config.toml
num_hidden_layers = 14
hidden_size = 64
num_attention_heads = 1
num_key_value_heads = 1
head_dim = 64
intermediate_size = 256
vocab_size = 8192
hidden_act = "swiglu"
norm = "rmsnorm"
norm_place = "pre"
norm_eps = 1e-05
positions = "rope"
rope_theta = 10000.0
rope_fraction = 1.0
qk_norm = false
attn_scale = 0.125
bias = "none"
tie_word_embeddings = false
parallel_block = false
init = "normal"
init_std_qkv = 0.11
init_std_o = 0.0
init_std_up = 0.11
init_std_down = 0.0
optimizer = "muon_variant"
learning_rate = 0.00439
lr_mult_o = 0.67
lr_mult_down = 2.0
beta1 = 0.93
lr_head = 0.00844
max_grad_norm = 1.0
warmup_steps = 200
schedule = "cos"
final_lr_fraction = 0.0
batch_tokens = 16384
max_seq_len = 1024
doc_mask = true
train_tokens = 87270000
max_steps = 5327
dataset = "wikipedia_en"
Each number is 500 + 40 x the weight over its row's rms, rounded and kept within 0 to 999. Layers, rows and columns count from 0. Numbers have three digits each. The size before them is the row's rms in percent of the matrix's.

# down: layer 7 MLP down (transposed), 256x64, rms 0.0923, rows 222-255, columns 0-63
# gate: layer 7 MLP gate, 256x64, rms 0.129, rows 223-255, columns 0-63
# up: layer 7 MLP up, 256x64, rms 0.127, rows 223-255, columns 0-63
down222 096:526571446481503468451483439451497470460517489486406532538559528489470511507492523473526532522513459477476534526509472512432535543473569506408519559480516523462479466551533504535442585579524452
gate223 103:577415479438400499530448506506423422543493525538501546559469508542481466500497532522558490574496480480470471500445511428492571487506491454508434520453456537496446500497511501518535472499515479
up223 103:466456502509479535555464561515551521507609571505507447486448488491517460505570546522457514480455559472461529480473519551483471497481505577491402436562547460500550469493503481497566480496528474
down223 099:488428436491508452559506511480465508555523547529544488471444460492547498468537513459540582467461521510524542505511452467481571525563493456443472488520421572539583461447522447514456498516508473
gate224 099:568524486601538460494554497505510495566513468533587459510474489458500498484530596463538464508491468554484479515533555475508446510470505591463527450488569479485519512508527491457474585556530517
up224 107:506512523491469463471462433445430476505520511466486468531436507487481580510535495534430449493465559484525475545453508464453560468502553450527533515504400509401482502487537502502547455418491480
down224 100:456509542508449444532532501525551507487453544568533525528530462486537461497453477413535512480532504519469459498451596491535479466522484510451449540506535562421559503444480563499495503589550504
gate225 108:579435506528481483448508518465460488504555497477521519517434388464501532478493483489463518497487473564509560478555425389524537502458483463473478550472476552525520475495477486535508452476524412
up225 091:542563465513476494531480514515500525530490446525546528527516568446527530472509522518479514454431493425496454551529518531496464548487522552517481465495547529440578469502578477543537535560468621
down225 105:487506527505500552432556496535449451456530518473504473552425487504496498532445501487486473544484467543506538460488477483538591480502474479416562472467559484514428531554436535559523468469464412
gate226 110:462471486529487461495487561444475513495513446525526479496527532440546493552449486496546525465479564495482453546537428517496522511492517633394506532458548460524481530452463550457480488540557505
up226 105:566496448481507482564519512483398487596493473559546534517538526475531526561504485546567527475511521533481425501516483507515490481467553538475447473521522453457478423507508544461572483486580499
down226 101:466539527564512528565537531489478447475479489574543527533539516496512487508492459506545468506417596483486500448412465454476496444590553557421516508483489545472458479498461501488494503527482560
gate227 090:433476519465483504497512500478537510533523477538451535501555488451479490543544503568474516540446435520459485494535509479478520495533468408508530477509563484569472535519584441446460418522598538
up227 095:435462490471520511490527420538488510472531470524450407554509519495531526512542467547472458520495483545540464430521456521477458589446517496588497527459497460453586506482461516442544474542505469
down227 109:544539548499481535472521464539490479446427472513462461526464499570489543488571466519485524464435543495508519480508460544461508564464494492539528493427462434422574558408480517485532557479522493
gate228 100:511606416546474537492490509515489463487494516538545536501465532474492434602506559471436544497431541514500503563548464490505520542524513548546465502527512487484443502529459420444539535474535516
up228 100:521500484476543432562535514507442489533496477598496522480549486594544550494432532475536538463563532516546495510474462529482463520536543518507543518507448481488543415540441586501492502453546500
down228 093:480430479505512488418425466472548510469482591518497496465482484535466473543501529511478485467493543565554495468582536477502564536477468536629449460469544511541478460517518508524469509500555518
gate229 102:482542517469470556420515497502512515489505511502575519528496528557550448426482533530512416555441501489463549435426477515478467533519493477457485539389565490504535504550573513485538480483509520
up229 111:507438513572532503551515531512484530511489514536633512536484540444460490527444517531525499467497505553517538467516517452515434528439492471512504432474395452557451514533496486520551495531563484
down229 100:422523506503510552468496561512497527531538498486531466524476549434472541445509449509473530527493547493563488603503525445562532508510485516550511406533486550529488472529505551488527463495381470
gate230 097:470428513467455492555492488529518416434538508484520569525520525486599423500527500570545591466554509485485588538487503518499508544467541556500547511525494518526523487568552532514469501499495488
up230 113:507451558514412423512482517546501474490427518480525493488497513551516446467543455506471504503489548558479493517522508544458466466476495515423487500485512552536491602511519485430537607495538574
down230 091:531458469476450568478521521463467396514558488441475572494502578483525511513546535574515506485483421475551445514504468426534471494529480525549543512546582491472482534500546512493468435480495492
gate231 104:477528480513487495531495482571548504500482540563492540415528520462477479532511451468514470497553504534417467434485557478431562465454504459524536466425516503494562542566467474541558486523546429
up231 108:502530460505565545502583460440507481503497524527548443529478541459497520500546458521505425537475486464544538539569556590509442472537535420512506493498513419424506516461496515453509513531498559
down231 112:561465554432522532487563452526448471418533499555454470566493514457550551510536499498509468565487546483540504500529588513503448512473567477503493441495488495462497496449511449483441407473479502
gate232 099:473485562489407501435499447476561518458454500562534476490492588501523534426450489505533492567473458485459482512476586471539515538455507421546467501504495500473547480541467516504579545533497510
up232 084:522567531511442455440463478513525487461406488463560428516517474535537519472419472503557496463414529451436511542503495480489480499467500498555481491432516518484490473477524494383524530543506500
down232 097:548517504466507521517519468464500507452512472442450514413442443580485515451498541499443506521496498562527525511504513454438503480535481508526473550467566392459516510506517558576499454524471416
gate233 107:451483427583524463411573441509532548474481520528555547528497534540578514482487515503478436515542494485533553552469531519533497494530511521441549514464490485451458523479531455566551429495535488
up233 097:463512521585444452505476467479491515574555575505478488515517500477488503493458443462522506438525555494394460582513530471586477527458514482481495451482530451502432475566466492535516513529481451
down233 109:504471436487513437484502492490503596484466458469482473574514495517514587458469460508495492510498584568546533408482524599486472442464467501522481479525516501475497466469538524521594488507464539
gate234 106:527527508510504500546463554469570508489487559454523431475467495402528524482500515425529486492441551490485501537466504471454510479453522463546501481574567584516498496400486482407515519506523520
up234 107:455583565490528475503501400483533517481418491489484442524458454566478488475527507502500472552517518486460426511461490458458507533374462545555479474510484548507523498492542543529460480487532455
down234 098:516496404482421548496456486574473510540511584484573457402474556472463521517500497523542541477515542475545450511510519473481438501524487508510489446477525535461516520531492472435503569571520470
gate235 082:451432528479496550463563474506442497513599429612443556503450477485514500451501513568475461492472480454508540423553498537515481495530497480441529493519533461516547522503454529513510510449494549
up235 094:430491490541416498496551534429496505543570468467469462464518606502541444510569526473485544481533528478493459506447564483502424471511490454456531502573467478464510450519536555476505456523512484
down235 089:528436448523472504473522445502512511505532495568439532530512458524473494470483480555525537452401527482550478479503460546518578490546544526559466507516551432568500516439498485488506504573540407
gate236 106:502521554465539504501460520462498479503503550492521514443551452543552473506556552522563560565526561518586554533462502477515577496503497475572547507524498564536477534524534603507458487520501446
up236 105:531475530480512537466500462540496487527540445467490562464506447488499441490398440501515565461458568510537531521428476496525468485481453471593512485549479447467508504567506531553513531542413480
down236 100:545461487563485455484450474490460478488481536540458506528533513571489524494410457470513512450466499498432554435568453498531485469474463468561528533548471476478551468426484448463514531512399483
gate237 101:453435454497504501474469525423490529438454469481561540458497421497544516508520488536572480501466484492510512596477527495487453530433436565581526490459518511527520430531521471503515510559561528
up237 092:437501473480494481459462450499464516430506475519494515522481465461483526501533570492492445477451443461407462562464414493523433508494516514554427514536371501523504465462528507507545498534512487
down237 099:460481445468455474492589504497465562496483512522459496472562559547536476564519460475445437542418522439521534484485528494498532491459444442464514540541464426440452534510477509527471452476516557
gate238 096:517525465500488516557509568432486496428480468477489573495602513438605490527502534419510533502582481508490487533531465460511497498515545488496538436447510564474430515509473487509489482464444514
up238 103:480505528511464488511515449439541495450483490537489515495511427495574497423507467402516558472468493540482532522503432442499562465493529493570558522593450508481535472484501572474449513556478465
down238 101:435510458507526525463446448586520469460513472505445481512474502484507473504500445574563501506372482497533529520545517453500517533459439559557497563463514523462449459519541548444503537501483531
gate239 094:466480457504485484437532532445524472467531501490519475474501507525467518452511507513468518534502522456528475518465465438494447453502564478565608457449517500420577405536485540515520452412534517
up239 089:504447570504515503447541472436527473506513464573504554537556496517513524491505456540490477456581440466455532493503518529460515454496523552523484459456495454445500519541550463564581474486612505
down239 106:534501447533473511522513550542551543537565490519513477490507528493566509457536442575529513490477466555496455458531536509538504459525481501613541499467528472510490473594539446456523571444568491
gate240 101:481471485444436544466520562533519466538501515516503501590472422583549472515488548458461507490550487479482463553534506452460525485507519462438474448537529488468539470531434466576485589464514512
up240 106:454465510485508502471575567566485462481547474518490489519454467474527468485521512490478523421540482552517479480533401489519519491489481503472531505519556471478519460530529565605480541451546383
down240 105:477508529597487516505531456512487471459526530504493471476527538536431536538480503475488531427376454519491484461528412514517453477469527554547484491508545467473511484509528523399492534434471445
gate241 111:435566427508479459469568506453521523470521523548489383505474503519516526568559433507498494490514490503475504544534517437531554514572461526462490485524453549522496543457449467472481511451575528
up241 107:505573526510467442476545475428465525563422484417544528453523496487453523455445447517522451520498514493483548572525522523474539474492477500510453537481452500480562491450508525467422493580506439
down241 104:438469424493487485478434506463458527531524488552506412536453504553545513535572553417474497501529455508533476448542532441513503546523476512493513528505543539524545498441474419534526542440555510
gate242 108:469494452453561485556526529506481628498473488533491523538478466472495489455517505515540457490520453446413546457461556498539535576505504531476474480547461511435430523506516432463486564476510537
up242 104:462515441490505542542538528536481465489567503570482437550477532562472466506491491513376521522460459507531539431487552584525469530513480521497481490535533459531532439542546522542481574521539484
down242 105:536451501486498518522406541530508514525439564513488499444499487471454461562433445528485485426531546499420499541585457523549423458486531445515495481455541488478537544524520506509522455457545526
gate243 096:484534551469504467519492553475415479465438496500375482480489468501519505389510463514512556521470474478544549507453476503471406556465462474493561468558465496498462531525542457494478485539481507
up243 093:518490508557504441495475467535445480498497534462435426594523505477528488478465520511570458445504508516499451489452478479439539458559509537483573553557553483499507455479464567446498503541474415
down243 104:471503473468494501525523449461508493490519453558553521390488475450467555557533480484478477394513473469519473540557470451493581527466439458501490457474483554487448517532490471508440516446482573
gate244 114:493455457422450507552504485551506512439466551510559475462510517564502530590414458476497581501523548494531467517420592474477479503507498526519528494458543535488496471478570510529516490503569497
up244 105:476499541525405568529468518528518441491565537528440510476487459538492562468569493514486443461529544475485514453540455520469522442430481477511435543531444561528539511513502515448424513536553493
down244 106:450500504510396566570523595520509448493529440525496502414444545509482471443511548528481481518519494461451545528470536461480478573453457487479465508476480527485506469416530487497455551507516539
gate245 089:546461535545505527461485431504545493566478484451478479446505517467492496408452469495522575583444479497488524491465479487448480494471418498539491474520520529504506470494451531506415542552392505
up245 096:570530460468462492568486523532469506554530519528569436532567532531466546513445491571536519478520531513513481515531579498538491522549473478483480549497582448577482447446496513574475450536514520
down245 099:500533545522523570413545416487503501505463460440546501460435527483481476449507508431462509507408503498471503515479553445516456530500572511506515514451429513479536497511516517470514574466592511
gate246 087:492482482539487512445529533605565467455478544615516453546496494454483503530551521502454551474452481502484532454536503474534495503489553476432535507515568552470490512496566479521515512537598480
up246 099:457497494533504562542577543515586442470533502544530570509481541544478523508565502487489519534458456528461454471509457559537511500448497527457459480488526528545488503486500500557555534528627547
down246 109:544498531479502467430476522466468414465515438510480565526538484487444438514484507488404505476497572446496576512482503477488472503541532482581543479534479480471532495538488525459478449576410493
gate247 100:564510502484550497549557502540517508467597484444495583481470571460435536443531496524483479534511483484427552469519455491520573526540569551501528496472455479463524441508457447529539454516520516
up247 105:403487495524478478510410490453486533518428520505539565458518463495549445557447419472523489481503492532429425467523563551467507543519519494466469532518521522416484537480537511495542490438506511
down247 105:476535463561517502519618491504490463473512536465526505446548579469525490426538524528453480500535416500460512427554439495519545530482544541582503515502444514488499478491428434489489483501477515
gate248 088:488507554456566565452503541436509549533508430575558498479506518487569554521545439480489517490500507447497572436497509532504486496520491514521484487479482502524375507501494504581523581481516534
up248 092:538475513557473531529475488545533454555491457459511518525497468592473484473510516464506571530541478567484398529519438476452528547509501503471445437461456542450474459477479478440543470490527583
down248 088:476489421475570521521536534451540568487453514468558476473499489444516585513509486449497455469466469440450510430455524535487504458488544479525457584424487504500483430509467486513513557453440518
gate249 095:475497412489565541514467509533473540471510481539497550518491525551534472442464541503522575552555476505459533576426434522568483485544454559550556504520541481500557485514441504532506482449527546
up249 088:485507472522555487489513482546429531484549530576523543572532539514510502400518513485524541563503491505457557517476468521574514461546417530536572474539499485470474476492483590539549498462472546
down249 091:512516558534497480526432522533462533505454482505501457425545491492457454567468481489489466416490511478497531454443528517528523536452443437498455492445515541440432504431525520481554429555476435
gate250 094:479496513474542535474546462523464587533514525531498437564530439553522524505539494554521444468557526470437472497529547506504517517475536478441584472482506424502454608542514455519472477504549469
up250 101:473482529444505456492491524446507570462442542493458539483485455476480454465501542552517463505531488504538566513502476484496510402492485440530441423609528441501504532565540489466479516548497571
down250 100:501500524468450519545446504575577446460495430516520473460537519570448463485434529488517547438466542457425531468465503487475511573478448498473495514483516532522480458483552410469512488481554449
gate251 100:524540548500514508431509509442492531545517539464446458510499508483511505542507461508483481550517521528506516577597529524461409454492518444486575486450538524532571536451497389523498493547457511
up251 083:467481491500511536496533590413486498483494492408563495472492478460569486464472461554448506554421467475531562523469537449498469457444540548516516457550480514456444519464445533481495502529523442
down251 085:529504474485483445456474494579485442514527452555491557449473523460500514456562504547565543431574537507551512511537465558508502456446530505546497470502448436523501547506556500501459495600466474
gate252 092:476481527496412517482525501480513499550526483565514464433456521498483459485410572545502442518455521567490514563492446552477504519532493555562452509526488529560497438504417453478463465557531513
up252 084:506522549447601497494504562487534531494572528541472534484501551496550560559547458528503522516493510474424497451460482463534445521493584516566491533561534415492506488499592496490533499528510495
down252 092:501454517547392557476490498470524491522496542506540462519484447497450538526485540560512511528477495538559458525508541478539529503464505597489452504446456572529524552564450433529443480550553495
gate253 097:479503513525472601465517488453482533478487551591480472519444432578448491470452493508522553519476541545514494450455512521448528494629470493455507507438532508529482538465465448510514523540491506
up253 100:486506464484452421506561616413474482466490544546509490507525491578501515520542486446470473574482429485460512504483604490499489473537522482502465474488522578485464468463497492457509474498435478
down253 091:482464511544481471453484416513428528576488521451505523452533538531488496501507505491504547437539509481550471534463469528482550520611489545504468562535466456477493448587465450517543488582508513
gate254 102:543499469514512521502457488502471446517503459487468492447470438438471463526479431541439502562397573428540495450490529479490450475524518468475498532507509444484559450457461505523482539595439494
up254 097:540480554562453531491528587534533498531530488521490577521541533492474552446574465458503562490552549510473495464482560479485548538495460446471577498474481459508540556491501515569483548454499571
down254 100:508498429482514576482512472474461528444551514520448456461479475469483404538462493540463478554401476439524495435524506504525448532513482486479469512475601480499523458492434462475528528517573487
gate255 095:470470478488420538471437514493422508453435505521474410484515426515481508470530432525493458477525544483489498513500556486477549457554501439511530549502551437474518506505499547400447574501496499
up255 093:520503407523509520479551523485534544533542510529545504477396515461521508502490412479529530525494519472513538492512489520545460485410450442572451519553512482410490492538442484465495463539436467
down255 096:584456507471550464477509494493545354507548423494474491469512498461452526537587556483466522479554478584529539514499488495484514526446485495483504455509469494526518504474554559516539470560492520